{"n_layer": 14, "d_model": 384, "n_head": 9, "n_kv_head": 9, "head_dim": 64, "d_mlp": 1536, "vocab_size": 8192, "activation": "squared_relu", "norm": "rmsnorm", "norm_place": "pre", "norm_eps": 1e-05, "positions": "rope", "rope_base": 10000.0, "rope_fraction": 0.75, "qk_norm": true, "attn_scale": 0.152, "bias": "none", "tie_embeddings": false, "parallel_block": false, "extras": ["capped logits"], "init": "trunc", "init_std_qkv": 0.0255, "init_std_o": 0.00484, "init_std_up": 0.0255, "init_std_down": 0.00484, "optimizer": "soap_variant", "lr": 0.00417, "beta1": 0.95, "beta2": 0.99, "weight_decay": 0.093, "lr_head": 0.00669, "grad_clip": 1.0, "warmup_steps": 61, "schedule": "wsd", "decay_fraction": 0.747, "decay_shape": "linear", "final_lr_fraction": 0.1, "batch_tokens": 65536, "seq_len": 1024, "doc_mask": false, "train_tokens": 349800000, "steps": 5338, "dataset": "wikipedia_en"}
Each number is 50 + 15 x the weight over its row's rms, rounded and kept within 0 to 99. Layers, rows and columns count from 0. The size before them is the row's rms in percent of the matrix's.

# up: layer 9 MLP up, 1536x384, rms 0.144, rows 363-431, columns 96-143
# down: layer 9 MLP down (transposed), 1536x384, rms 0.143, rows 363-431, columns 96-143
up363 109:53 31 52 56 39 64 70 90 66 51 66 56 46 84 60 26 59 43 54 76 71 63 45 49 81 33 16 24 83 53 68 47 62 47 49 59 58 58 60 51 67 24 70 45 42 37 59 25
down363 110:44 61 45 46 54 33 51 33 59 63 33 37 26 81 59 81 40 76 37 79 59 27 29 72 71 11 51 30 55 62 64 49 46 63 54 80 61 84 28 49 59 45 59 51 49 57 51 46
up364 096:43 37 64 45 59 46 21 53 54 45 58 33 42 26 36 67 27 47 72 48 72 28 47 54 57 50 52 75 31 43 46 66 35 53 54 34 72 21 77 48 40 45 76 44 49 74 48 47
down364 099:44 56 18 23 73 30 53 48 55 62 35 58 23 60 67 42 24 47 35 83 51 56 63 63 29 48 55 55 59 41 48 25 32 50 57 39 63 54 09 33 24 25 44 42 35 55 22 31
up365 104:60 76 58 59 72 20 72 72 65 39 54 66 49 56 46 54 45 55 46 75 40 24 56 42 41 44 44 36 43 53 51 58 46 42 30 65 30 50 56 54 74 50 45 46 67 16 40 53
down365 100:48 51 41 44 28 39 56 37 70 65 09 32 64 50 32 54 68 44 66 45 08 60 44 31 59 55 74 45 71 07 73 79 45 65 42 61 50 54 56 31 42 60 78 54 71 45 43 50
up366 108:21 42 68 55 52 44 54 59 27 55 65 40 72 51 45 43 31 07 60 55 56 45 61 57 69 71 69 49 67 59 67 69 40 55 86 43 45 56 57 39 58 64 55 47 33 52 40 88
down366 104:32 54 89 19 45 40 53 40 23 44 46 53 58 54 39 30 30 60 35 52 61 57 71 52 62 55 68 26 52 63 44 84 62 28 31 48 38 36 52 24 39 70 61 57 47 47 47 66
up367 093:47 51 54 26 61 31 35 43 33 59 17 30 51 88 33 46 56 68 56 20 39 34 31 43 47 40 69 28 62 45 82 49 33 50 56 42 57 35 34 35 57 44 46 44 36 38 37 50
down367 093:55 56 55 61 50 59 52 59 19 39 16 65 48 59 31 45 48 12 75 69 46 34 60 68 66 25 52 75 37 62 48 62 44 53 67 63 55 51 39 72 59 65 64 65 50 50 51 66
up368 107:53 17 48 47 43 54 44 77 60 56 43 48 41 78 32 70 45 44 41 51 46 46 46 71 57 60 43 45 57 49 51 39 56 44 51 55 61 18 35 39 60 49 76 14 35 31 18 30
down368 108:45 49 33 55 47 13 30 44 48 30 20 83 25 60 64 32 45 44 55 60 51 41 33 50 62 69 30 22 68 64 60 49 61 49 16 46 58 52 16 58 49 65 41 37 59 47 39 24
up369 121:47 29 60 64 63 44 45 44 73 38 38 68 58 49 48 43 79 42 78 22 48 46 47 63 25 33 63 53 44 33 35 44 50 46 52 56 18 29 51 27 62 52 61 64 17 42 61 64
down369 120:50 32 48 49 32 50 52 29 55 46 53 36 45 48 45 44 52 40 57 69 59 52 63 37 44 47 45 65 43 41 63 80 52 38 47 41 25 43 46 53 74 48 34 70 40 39 61 51
up370 106:39 52 50 63 30 57 44 50 57 55 73 35 54 48 41 41 31 41 34 51 58 87 55 48 43 58 32 73 23 43 54 70 41 72 68 34 32 74 69 48 43 63 51 21 45 14 41 70
down370 101:55 33 76 39 62 66 28 63 44 49 52 37 53 07 38 37 48 54 58 40 62 39 60 19 63 58 26 44 39 34 44 44 40 58 24 57 68 71 37 40 43 58 50 31 53 55 61 67
up371 104:72 70 74 36 43 53 48 61 46 49 55 48 69 45 31 32 35 73 48 26 74 34 39 37 64 39 25 50 39 46 51 31 72 42 36 70 56 16 62 58 59 52 61 75 58 44 44 33
down371 104:71 59 52 60 50 54 67 37 65 39 97 34 68 29 53 48 55 52 37 34 60 45 55 49 44 73 60 25 70 80 46 58 57 39 40 56 37 41 40 25 54 80 64 67 29 22 58 21
up372 111:44 04 46 06 60 52 34 59 65 63 55 32 61 52 48 53 81 57 39 47 59 31 29 59 49 54 62 50 40 38 43 41 64 50 48 40 67 51 55 22 51 39 56 48 55 45 61 54
down372 105:59 30 51 51 70 44 40 25 45 51 21 72 48 52 26 26 47 26 71 60 47 33 41 62 55 42 54 38 31 42 54 42 26 56 20 77 79 51 58 40 60 47 45 60 23 19 53 65
up373 115:71 55 46 39 52 50 63 45 49 36 56 52 50 41 55 37 36 51 24 57 64 34 60 41 46 25 55 31 49 29 73 50 36 66 39 78 54 57 51 53 52 59 56 45 71 80 65 41
down373 117:64 37 46 36 52 55 51 38 66 54 48 32 48 50 47 44 28 36 48 71 70 10 26 49 58 66 75 37 75 34 92 65 51 85 48 57 32 54 41 38 28 40 47 47 28 45 63 37
up374 102:32 62 57 58 58 59 47 49 62 53 42 74 63 38 27 63 49 58 48 46 58 58 48 62 64 53 36 57 57 54 61 40 68 04 42 72 66 15 39 46 47 80 44 37 60 56 19 36
down374 102:43 62 29 70 55 61 46 29 40 63 70 60 43 35 35 54 63 66 30 51 37 26 42 52 37 45 43 70 58 48 76 68 51 43 29 36 50 47 49 46 39 53 63 54 45 25 53 21
up375 097:64 75 53 57 37 64 43 45 50 43 73 18 31 35 40 25 44 65 37 79 51 35 44 59 17 66 51 61 50 60 49 56 26 35 52 33 35 42 39 59 30 62 50 48 67 34 32 59
down375 094:61 61 33 34 43 17 81 52 39 42 33 55 36 36 48 37 61 31 66 48 63 42 67 32 56 35 39 06 56 41 72 55 37 68 69 35 28 38 23 52 57 68 48 79 69 42 65 79
up376 102:39 35 23 66 23 41 46 66 57 56 38 40 38 50 35 50 61 44 52 28 50 37 52 37 36 29 66 27 44 45 35 74 47 36 68 46 24 19 35 62 63 58 20 60 58 41 84 28
down376 100:62 35 74 51 42 41 42 17 39 67 44 45 47 69 67 53 48 46 55 47 45 65 49 52 50 70 58 68 26 41 49 46 32 46 53 47 51 32 41 49 57 45 31 66 43 72 54 68
up377 091:48 18 42 46 56 33 56 54 69 53 52 82 53 85 50 74 52 36 49 61 55 54 51 64 57 44 49 39 45 51 54 71 96 48 66 32 68 34 59 22 68 65 56 46 55 66 56 31
down377 091:57 47 60 28 25 27 53 50 45 58 62 33 59 54 45 74 33 47 32 58 64 32 51 67 33 56 48 29 52 38 41 46 86 71 68 36 59 57 30 49 40 77 60 66 52 62 26 37
up378 112:46 43 52 51 41 41 47 78 38 28 31 43 55 48 52 45 61 51 54 30 62 40 46 52 31 25 50 35 26 87 46 73 57 39 54 58 57 64 64 47 62 66 34 27 64 35 62 49
down378 104:47 60 62 48 32 67 55 65 78 66 36 55 48 56 47 43 66 19 73 17 53 74 47 57 30 54 54 37 81 41 48 51 44 65 50 00 49 23 38 57 46 57 40 44 41 29 39 66
up379 100:52 52 20 42 67 36 52 51 68 41 57 46 47 59 78 74 70 67 35 31 58 47 50 39 50 17 71 55 55 50 20 53 62 47 34 63 37 31 67 16 47 63 33 16 54 37 58 47
down379 097:62 67 50 62 69 64 55 35 48 51 38 69 51 44 64 44 34 49 51 54 60 51 42 47 62 64 61 41 49 31 43 66 82 39 37 59 54 48 50 28 43 40 55 52 38 36 49 19
up380 099:37 35 68 34 51 32 64 48 57 34 45 46 81 84 62 80 36 70 50 22 76 51 68 74 56 68 56 37 65 49 60 50 56 49 53 33 35 65 49 53 45 49 65 58 86 40 78 52
down380 104:45 43 99 51 66 42 44 68 56 61 46 30 50 52 45 39 52 51 44 41 62 34 67 75 48 56 57 68 56 48 53 50 30 38 21 53 39 58 19 38 42 49 61 62 46 35 43 71
up381 115:37 62 59 39 39 32 52 38 49 20 83 56 57 63 46 47 34 54 52 79 74 52 57 53 54 53 49 71 43 60 44 51 60 57 50 50 48 32 63 56 46 69 31 49 59 40 70 39
down381 112:39 48 06 45 41 43 67 64 46 51 32 73 62 46 62 70 26 38 76 61 46 70 72 39 18 83 74 70 30 46 59 81 59 44 56 45 30 44 54 51 58 42 57 59 42 53 60 23
up382 104:77 55 44 29 42 65 43 58 35 49 52 40 69 53 55 55 49 43 66 40 69 40 42 63 39 44 48 78 47 29 50 42 47 49 45 54 38 47 54 87 25 51 31 41 68 60 45 47
down382 100:50 53 58 66 48 38 41 56 69 40 42 24 51 41 50 55 51 46 37 47 56 42 58 53 48 49 54 71 41 86 41 68 44 45 43 30 67 42 45 44 40 33 59 64 64 43 53 31
up383 096:24 51 49 24 63 49 71 30 58 57 54 62 48 59 55 65 68 55 47 59 52 61 65 56 43 53 45 49 52 47 50 28 61 59 66 28 62 58 50 16 18 94 28 61 50 54 72 84
down383 091:43 51 65 49 28 48 38 42 38 48 63 19 51 28 36 45 50 52 78 52 41 42 49 32 77 51 71 52 48 45 61 33 33 78 49 28 37 56 49 49 38 69 49 74 45 49 40 56
up384 099:53 50 50 53 43 64 73 51 28 50 48 61 60 53 43 47 47 82 40 51 68 37 57 50 64 46 68 58 61 34 65 62 43 57 51 48 64 39 52 38 42 56 52 65 42 83 66 48
down384 088:46 50 66 29 38 65 54 34 57 62 29 23 70 50 28 45 29 64 63 57 13 38 63 55 55 27 45 57 58 46 77 38 51 71 47 24 52 69 72 31 53 79 42 71 40 39 39 39
up385 120:30 32 46 51 62 52 16 45 41 35 58 67 52 52 51 67 64 46 50 48 38 40 62 38 54 41 55 42 52 47 23 43 72 45 49 18 53 63 56 58 37 56 45 60 68 61 33 69
down385 119:63 43 50 27 74 41 59 43 48 20 34 43 57 52 56 62 52 12 41 56 46 63 64 16 67 66 72 53 55 56 54 37 57 54 49 40 46 64 67 44 39 51 20 61 69 25 29 84
up386 019:60 30 39 70 31 59 49 57 44 55 38 58 51 73 14 54 34 40 67 52 51 65 52 46 38 54 45 72 53 48 67 52 30 54 48 51 51 34 58 70 55 63 60 36 45 43 77 38
down386 020:44 72 43 33 29 67 64 55 31 57 52 42 28 57 30 49 25 51 38 41 42 45 43 48 55 65 49 84 61 51 42 49 63 33 40 34 48 23 59 45 29 45 56 50 70 53 38 38
up387 087:39 36 50 37 69 58 47 21 49 38 58 62 26 38 51 63 30 50 61 23 64 50 24 69 88 57 40 37 84 16 44 48 34 57 72 65 36 36 75 50 47 60 48 46 69 48 67 27
down387 098:62 46 63 46 41 40 32 46 69 47 42 41 54 55 30 47 28 65 44 63 51 43 40 75 63 50 55 43 68 63 87 31 43 54 41 57 42 56 57 60 45 82 55 54 57 08 28 61
up388 105:43 43 37 33 63 41 49 35 37 32 55 69 47 17 54 46 07 33 33 41 63 24 50 45 43 51 44 37 46 51 51 51 45 67 59 55 52 25 68 35 68 43 59 65 29 47 34 59
down388 111:57 59 35 56 41 37 46 85 49 79 48 45 54 38 49 61 40 60 56 58 53 47 24 48 55 42 86 48 44 14 35 46 39 50 61 26 26 52 69 61 52 49 39 35 51 70 38 67
up389 104:50 29 43 53 71 58 55 52 75 49 59 40 35 20 49 76 37 56 27 52 59 41 38 56 61 46 46 58 31 37 36 57 56 51 60 22 73 48 35 71 63 74 72 58 51 63 50 44
down389 102:46 42 99 66 61 82 41 43 44 48 55 38 51 62 24 68 40 79 43 25 38 36 50 66 53 71 53 51 44 46 30 22 19 57 66 25 65 63 53 67 20 75 72 53 65 56 46 46
up390 106:45 67 58 53 63 10 54 57 41 38 80 61 87 63 41 60 31 45 39 47 71 45 59 59 21 54 58 55 72 47 76 45 36 47 39 35 53 73 49 67 56 56 79 69 47 42 59 40
down390 106:25 56 44 48 42 66 47 79 52 29 45 56 67 57 67 52 22 35 38 49 42 54 25 89 34 47 69 57 44 58 52 24 36 20 51 39 51 35 49 38 27 80 50 50 53 17 39 30
up391 100:54 42 39 53 59 40 49 74 38 57 53 45 45 46 36 33 51 51 46 52 64 44 53 77 45 64 45 74 44 67 49 42 20 18 36 38 51 42 75 82 58 66 61 37 62 53 54 32
down391 094:08 44 40 27 52 46 49 35 50 47 32 17 40 59 60 38 54 46 42 56 30 54 47 30 77 67 45 71 79 70 50 52 53 43 24 39 65 54 42 40 45 57 67 52 40 30 63 40
up392 109:79 31 37 59 51 31 42 59 54 40 78 61 45 37 28 41 36 49 52 64 50 51 45 80 50 64 58 35 59 63 37 44 56 66 25 50 67 58 71 52 42 32 33 40 49 57 43 44
down392 109:54 64 48 44 37 67 61 37 46 62 61 67 49 30 28 38 68 55 59 74 51 74 60 46 48 46 47 51 62 50 52 27 38 90 46 50 49 58 78 49 43 55 18 55 47 56 38 46
up393 099:62 55 38 50 41 35 57 35 68 38 74 41 61 86 34 41 21 34 34 34 48 70 52 47 51 42 57 68 50 67 46 40 46 54 70 60 46 49 40 57 75 30 59 44 14 66 36 35
down393 095:23 54 92 49 50 43 41 45 67 27 54 46 53 49 37 54 22 80 39 44 57 58 43 48 73 38 45 25 59 40 53 39 38 50 38 47 34 43 56 28 53 39 68 54 51 75 35 85
up394 106:36 58 59 33 60 31 72 24 44 42 48 40 39 40 53 45 60 76 49 51 40 55 49 20 39 34 60 48 66 39 42 25 37 60 47 60 65 32 43 72 52 41 64 47 80 45 54 22
down394 102:67 46 59 20 37 49 61 48 50 43 58 27 50 40 62 55 92 73 37 63 44 38 59 29 31 51 37 16 54 38 56 37 44 14 29 61 59 46 41 52 56 61 38 67 47 51 55 33
up395 100:71 41 13 57 57 30 50 65 50 73 54 65 70 44 54 59 53 50 57 69 81 19 52 52 54 54 56 49 69 48 39 61 72 75 52 30 31 40 61 48 56 51 25 62 55 57 57 60
down395 100:39 52 48 14 65 42 43 44 46 48 58 81 47 75 58 14 43 75 36 63 62 46 61 60 88 57 71 42 55 77 38 48 52 60 20 47 72 57 59 44 55 58 56 65 35 14 80 43
up396 106:87 59 34 61 43 64 36 56 51 46 45 36 33 72 67 72 72 56 80 56 76 40 49 61 60 65 58 21 36 57 36 49 44 67 72 46 31 68 50 61 75 61 33 51 40 47 44 67
down396 105:58 68 64 61 44 70 31 38 71 29 37 61 58 48 64 35 70 50 76 55 44 32 44 48 33 44 40 47 44 49 40 49 75 32 51 61 42 54 47 37 41 44 53 39 14 15 42 51
up397 108:66 30 33 67 54 60 67 23 21 45 32 67 42 39 46 48 41 50 57 30 52 47 42 48 75 29 36 46 50 41 49 53 47 49 55 70 71 64 26 45 52 66 43 63 34 55 09 46
down397 106:24 30 71 36 31 53 42 46 50 28 45 51 49 37 29 91 72 40 40 59 75 48 63 46 33 31 50 48 57 72 67 59 49 28 35 65 65 66 44 33 80 41 58 44 36 58 45 55
up398 101:45 19 12 55 56 33 31 41 51 50 64 77 61 40 50 36 69 38 39 38 43 31 44 24 39 53 50 50 35 69 63 60 47 56 42 33 81 59 50 29 47 41 44 49 56 73 38 67
down398 110:50 38 43 45 53 66 59 34 50 65 40 00 61 77 43 68 65 53 49 44 30 67 74 57 50 44 52 46 42 46 74 59 36 30 35 74 50 49 52 23 32 52 55 57 40 08 50 49
up399 108:47 55 31 47 37 44 38 59 32 58 40 36 42 65 58 67 64 56 57 56 46 51 32 57 51 32 46 84 47 33 43 41 57 36 54 52 84 43 55 38 57 65 37 55 46 47 60 20
down399 112:53 46 64 57 61 72 62 43 77 50 49 37 59 63 31 64 25 25 48 48 32 52 58 48 56 35 64 48 50 18 22 23 33 69 45 60 72 87 59 39 18 54 48 51 55 17 52 43
up400 107:55 47 26 62 41 71 53 73 35 39 48 27 54 32 41 45 68 81 63 42 47 54 67 39 55 27 49 36 53 73 51 64 43 42 52 50 54 54 50 41 41 27 64 20 80 33 45 55
down400 106:72 80 49 57 75 63 51 56 17 50 38 74 57 65 64 40 40 74 33 49 53 78 25 47 48 42 36 99 50 41 71 45 34 44 22 67 39 25 44 60 35 58 35 44 34 31 20 42
up401 011:30 30 42 60 73 27 62 69 37 47 58 55 51 56 66 78 41 88 37 33 56 58 46 59 47 51 57 48 48 57 70 58 55 73 53 19 52 49 60 54 53 45 51 13 74 42 60 48
down401 009:52 55 74 44 56 76 40 64 52 53 57 21 53 35 60 46 48 59 40 59 12 42 61 89 51 40 47 52 43 03 47 66 20 54 53 57 45 22 28 51 44 52 60 52 46 22 60 40
up402 112:56 41 17 50 51 46 64 42 28 38 72 53 42 41 41 48 40 50 48 12 54 68 51 45 41 44 77 30 58 36 40 54 53 38 69 40 41 68 73 47 48 60 41 29 61 70 44 60
down402 104:61 66 51 47 21 55 57 32 57 22 55 47 63 57 38 71 53 29 10 62 57 42 40 47 51 87 53 58 45 28 46 48 06 50 43 51 52 57 29 42 65 35 56 65 76 62 52 52
up403 082:59 45 49 50 45 33 65 40 50 51 68 41 40 44 68 41 59 37 54 67 83 47 56 49 56 35 48 65 43 62 42 53 60 45 71 22 51 40 30 54 84 36 37 48 54 54 41 53
down403 088:63 37 56 45 72 57 40 57 43 86 40 88 67 43 42 55 26 17 47 51 31 53 64 53 80 51 46 37 42 69 57 62 59 74 61 49 57 42 63 51 39 56 89 15 18 72 34 29
up404 090:34 68 53 39 36 85 46 47 19 33 39 51 60 45 54 64 59 65 63 34 76 67 36 62 52 67 47 65 53 29 54 34 53 53 64 42 47 42 51 60 77 39 40 50 51 24 25 44
down404 086:64 58 47 75 44 64 55 38 61 60 48 24 52 56 51 48 36 33 50 55 45 46 53 50 72 38 45 44 62 31 21 36 65 48 62 49 38 54 40 51 42 34 77 34 19 43 60 31
up405 107:57 55 52 68 31 45 51 54 44 32 53 46 26 38 49 23 59 39 45 25 53 56 43 67 32 44 53 36 35 57 73 59 51 55 48 56 33 62 71 41 59 61 51 77 28 52 73 54
down405 108:38 49 55 58 51 50 48 21 50 47 76 39 62 27 60 55 50 47 84 28 57 76 72 37 53 35 51 39 41 62 70 52 53 36 44 69 33 49 59 74 51 42 46 67 55 32 58 48
up406 103:54 25 28 49 58 52 29 77 40 38 45 42 20 50 57 56 65 58 42 57 68 46 44 71 65 57 33 43 45 70 43 73 65 51 46 50 68 82 28 46 53 62 47 37 56 26 54 40
down406 100:57 31 35 53 40 48 30 62 37 47 39 53 52 29 29 67 38 32 26 47 38 61 52 44 40 56 38 55 60 53 61 39 58 79 63 61 49 54 25 42 75 78 20 55 37 10 51 78
up407 107:43 46 56 53 35 45 44 76 44 32 22 19 49 62 34 34 42 49 52 53 55 68 36 49 44 43 52 34 51 34 38 56 65 58 68 41 65 30 64 54 55 55 56 39 39 46 89 48
down407 104:27 37 57 35 31 62 64 62 19 55 27 59 51 35 50 60 46 32 77 45 38 41 55 20 69 47 67 33 47 68 43 51 40 56 72 50 47 48 60 69 70 60 69 42 62 64 64 66
up408 091:30 47 43 40 51 36 53 40 73 65 48 14 48 46 41 56 37 62 73 46 41 59 20 44 27 59 31 48 46 45 28 44 19 51 61 21 54 21 38 56 66 57 70 46 58 39 51 78
down408 089:44 61 70 47 41 42 22 40 68 40 14 46 56 61 61 48 50 37 41 50 36 38 37 59 72 85 39 50 71 28 50 62 53 53 47 49 47 36 56 37 41 41 38 64 63 63 71 63
up409 093:20 45 51 64 36 07 45 36 45 62 31 67 33 49 46 57 03 52 57 27 28 65 62 69 82 59 40 63 40 41 55 40 57 51 72 61 63 37 32 48 83 45 47 55 50 60 47 46
down409 086:42 74 46 55 46 38 50 52 44 35 29 14 53 35 43 56 65 16 72 59 46 35 48 61 49 48 58 58 50 31 66 22 28 53 47 59 39 53 51 60 57 57 64 51 40 54 41 24
up410 115:34 33 40 30 43 23 53 52 18 51 80 59 68 58 25 36 53 62 38 62 55 32 72 52 42 53 62 37 67 51 52 59 52 58 29 41 55 58 23 56 55 50 51 54 72 52 69 37
down410 108:66 31 29 50 59 64 59 67 45 36 58 42 41 62 59 50 39 35 49 49 38 26 57 33 69 10 65 41 74 53 31 46 64 50 51 68 49 46 45 74 54 65 44 51 68 61 54 58
up411 090:52 41 33 40 47 53 63 36 60 53 36 51 54 33 46 63 50 64 61 20 60 45 43 32 41 35 70 63 29 29 57 59 52 61 32 65 51 48 62 10 44 38 39 48 59 41 54 43
down411 087:61 71 53 49 63 25 69 24 45 53 62 46 78 72 44 40 39 41 72 51 61 67 59 51 66 70 49 37 75 53 71 30 57 61 43 46 44 59 67 41 48 53 41 60 45 43 53 64
up412 096:47 54 40 73 64 47 36 27 39 36 49 38 38 31 33 39 53 40 41 71 59 75 39 49 43 71 33 45 32 52 48 41 78 38 79 23 67 55 65 60 46 49 45 42 11 61 50 36
down412 101:35 52 69 59 27 69 74 20 43 58 29 55 59 40 29 16 37 63 43 45 49 46 39 52 46 65 53 62 62 60 51 41 50 40 44 42 65 44 30 64 42 59 41 67 55 58 48 53
up413 082:61 50 63 47 56 48 38 31 38 26 45 75 45 56 61 30 46 53 50 43 58 69 34 66 52 72 54 33 31 50 16 56 47 58 46 48 59 32 56 38 26 34 50 30 51 47 36 47
down413 096:63 32 29 50 39 65 72 65 54 47 57 82 24 44 57 44 38 56 55 51 32 47 49 60 45 22 40 46 75 53 46 62 37 77 46 45 43 58 02 34 40 38 80 62 47 40 38 48
up414 101:26 74 52 40 13 38 46 69 54 22 56 42 34 53 35 57 15 26 31 58 28 50 46 59 76 63 23 55 65 45 51 37 33 29 89 30 43 53 59 71 59 50 53 47 53 48 69 17
down414 097:54 17 57 32 40 74 41 65 51 26 40 51 42 48 46 83 57 64 34 25 45 23 41 47 69 55 40 33 65 57 70 46 36 64 41 66 48 68 41 37 55 11 34 55 41 54 61 64
up415 097:35 68 31 60 46 57 74 55 78 59 48 41 61 24 55 68 37 44 47 43 35 34 39 29 72 38 53 23 27 71 44 20 48 31 22 25 21 37 57 42 58 40 63 13 33 49 46 57
down415 099:42 62 59 45 73 59 66 19 40 48 70 38 40 50 31 72 45 65 51 63 58 51 40 42 30 49 43 43 52 66 40 29 20 37 32 52 52 53 09 51 62 67 63 46 50 48 31 22
up416 110:47 34 62 71 37 52 72 15 12 48 91 49 62 54 21 53 39 51 46 45 32 57 53 35 59 33 56 53 39 43 65 34 50 56 66 47 23 62 54 28 73 37 53 64 34 67 19 37
down416 107:36 58 63 43 59 39 71 83 40 55 38 66 35 50 23 57 72 42 72 87 73 78 77 60 55 30 62 55 39 45 58 54 35 73 26 31 53 53 67 47 68 66 69 55 54 42 40 22
up417 106:62 32 52 57 80 52 41 51 32 23 62 45 46 47 77 34 45 62 48 44 54 52 63 28 45 91 41 70 44 53 66 56 53 35 55 41 39 21 52 44 69 51 67 69 41 58 55 33
down417 102:56 25 59 51 68 55 42 52 46 23 23 60 52 45 34 59 41 51 36 53 45 59 72 40 42 39 33 45 99 52 55 61 53 47 55 24 37 61 66 61 65 67 82 71 75 47 39 65
up418 090:56 25 66 63 44 50 61 45 52 71 45 51 63 35 32 41 59 97 63 50 58 44 49 59 22 61 56 41 40 65 56 61 75 37 60 43 56 74 67 22 50 69 60 57 65 72 75 50
down418 089:77 61 42 36 57 44 60 54 43 54 38 52 74 38 66 66 10 55 72 36 19 31 51 53 37 56 57 27 79 43 72 49 39 39 42 30 74 52 64 32 25 82 31 67 27 51 81 43
up419 095:11 25 36 54 36 65 31 47 60 70 67 67 51 37 47 45 50 62 51 32 60 58 27 47 53 45 45 23 56 52 59 43 50 44 65 51 50 50 70 57 54 47 63 00 52 46 41 60
down419 098:10 69 56 48 55 59 61 54 56 45 39 76 47 45 51 66 63 44 63 31 53 43 19 28 68 42 41 32 73 60 33 63 42 37 52 56 60 62 46 65 70 34 73 20 40 44 32 40
up420 109:44 19 83 05 91 41 55 51 72 67 52 53 57 44 67 81 33 65 55 60 59 34 51 48 52 38 51 52 68 49 59 64 84 64 63 73 45 41 43 31 52 36 48 42 36 59 33 48
down420 103:79 56 69 19 40 38 67 15 70 76 48 51 66 53 20 58 59 49 79 23 41 16 56 59 60 58 49 59 82 34 89 51 48 71 40 46 57 47 45 48 60 57 45 62 59 50 36 80
up421 089:86 61 40 56 67 29 65 45 39 38 34 60 52 69 53 49 49 30 51 65 64 47 32 28 57 76 40 18 64 58 53 50 47 59 61 51 29 35 74 57 51 51 42 28 52 73 56 73
down421 095:54 40 42 54 14 56 37 55 60 44 17 49 57 40 32 47 80 53 74 34 35 73 52 54 60 45 57 45 44 51 43 67 66 41 34 56 16 47 67 40 45 72 38 32 47 59 28 51
up422 089:56 78 36 36 16 53 48 48 49 55 54 55 63 45 50 58 37 46 63 53 38 42 34 48 63 68 42 15 55 37 73 37 37 59 65 39 31 51 68 49 40 44 26 51 02 52 51 52
down422 088:46 16 66 40 46 13 57 72 52 47 82 54 50 36 52 46 44 16 62 50 46 56 68 45 67 32 36 51 55 74 45 39 43 55 63 19 55 58 44 60 57 84 54 70 30 39 38 61
up423 094:55 48 38 38 24 38 42 51 54 52 63 58 31 50 54 30 48 47 54 52 69 60 41 49 42 68 55 31 41 86 36 35 21 62 72 73 37 31 78 21 59 60 90 75 51 23 30 62
down423 095:52 57 44 58 05 34 38 51 30 47 30 36 61 22 70 61 75 54 61 60 46 35 62 61 42 38 51 52 46 76 57 48 51 58 60 51 38 74 47 36 62 83 83 28 64 33 60 35
up424 110:59 27 52 52 20 44 37 64 53 35 57 53 73 77 26 39 74 23 68 71 48 52 68 63 49 80 43 58 65 65 36 37 45 59 50 35 69 56 70 22 70 60 46 38 52 60 30 39
down424 101:36 54 55 63 29 34 68 56 65 73 56 31 69 60 51 64 47 58 61 37 16 69 37 41 89 33 48 53 62 57 49 49 59 40 38 50 64 79 51 56 34 50 51 47 54 35 20 65
up425 102:27 26 68 47 60 47 79 67 40 56 67 70 21 79 60 46 51 71 59 52 55 38 35 46 31 51 53 93 27 62 55 59 56 29 51 30 40 40 52 65 52 37 66 57 47 91 75 28
down425 100:39 53 58 41 29 60 50 53 75 30 59 50 49 54 52 58 28 79 51 36 31 43 28 39 33 40 30 44 48 49 31 42 33 45 37 64 40 45 62 53 54 16 30 75 69 64 53 66
up426 106:50 54 76 64 25 66 59 74 68 19 90 13 43 37 56 47 43 73 57 48 49 24 37 42 54 51 31 37 72 37 64 46 49 41 41 46 52 21 47 43 57 23 36 31 68 53 50 59
down426 105:48 66 64 45 60 51 72 15 36 63 54 59 49 39 73 57 60 54 37 53 61 37 57 66 43 68 47 67 38 64 62 54 53 42 55 43 35 33 80 49 77 59 29 44 45 55 54 53
up427 083:67 57 56 56 15 55 52 62 46 65 69 46 53 47 54 83 34 48 56 49 73 41 53 62 59 48 68 48 36 48 61 30 58 70 33 56 79 47 80 59 39 43 39 60 74 70 55 32
down427 090:34 25 65 55 75 41 48 44 44 47 38 60 46 69 48 35 18 38 38 31 33 52 61 41 40 37 39 42 62 58 45 67 59 36 42 34 29 46 50 71 38 38 65 51 23 37 47 72
up428 113:48 30 32 65 52 49 58 76 39 43 51 51 61 38 17 26 39 38 45 38 50 43 64 73 64 50 40 85 62 22 50 68 54 75 22 39 53 46 39 51 72 35 61 59 38 62 67 61
down428 114:54 67 50 43 54 61 68 41 53 46 61 37 83 34 67 28 62 42 28 54 40 54 66 39 40 51 60 45 29 73 47 57 61 34 38 37 44 66 39 29 61 37 89 51 44 41 47 52
up429 094:21 40 41 62 37 48 58 56 43 56 57 50 50 53 37 58 65 46 74 27 48 68 45 54 69 32 47 32 28 40 91 68 40 30 69 37 57 44 55 61 49 39 56 57 69 57 65 81
down429 095:52 48 24 56 55 62 49 41 46 29 36 55 58 24 48 49 72 24 38 47 41 23 55 95 62 61 42 47 43 50 71 56 70 42 72 56 23 30 60 34 43 46 27 59 62 61 62 66
up430 109:53 62 56 16 41 48 66 44 59 68 56 44 79 40 52 44 58 39 63 44 46 56 40 51 49 54 33 29 35 54 48 68 45 35 37 36 34 53 40 38 61 48 64 60 41 53 60 36
down430 117:65 61 49 30 61 42 73 27 56 52 48 57 53 34 49 56 49 66 56 74 67 51 44 55 64 72 57 44 44 54 87 29 59 53 32 71 44 80 67 28 66 46 49 68 43 41 47 27
up431 092:32 37 42 58 62 63 67 53 61 62 37 45 50 22 60 37 41 51 46 57 42 50 36 48 57 32 40 51 59 50 41 24 80 51 41 40 46 72 34 00 62 57 26 33 56 36 47 53
down431 081:35 62 61 47 40 75 33 73 56 53 52 30 44 44 53 53 45 47 68 48 10 60 44 37 26 51 50 42 56 51 55 40 67 43 52 42 54 70 49 43 34 62 34 56 46 40 47 43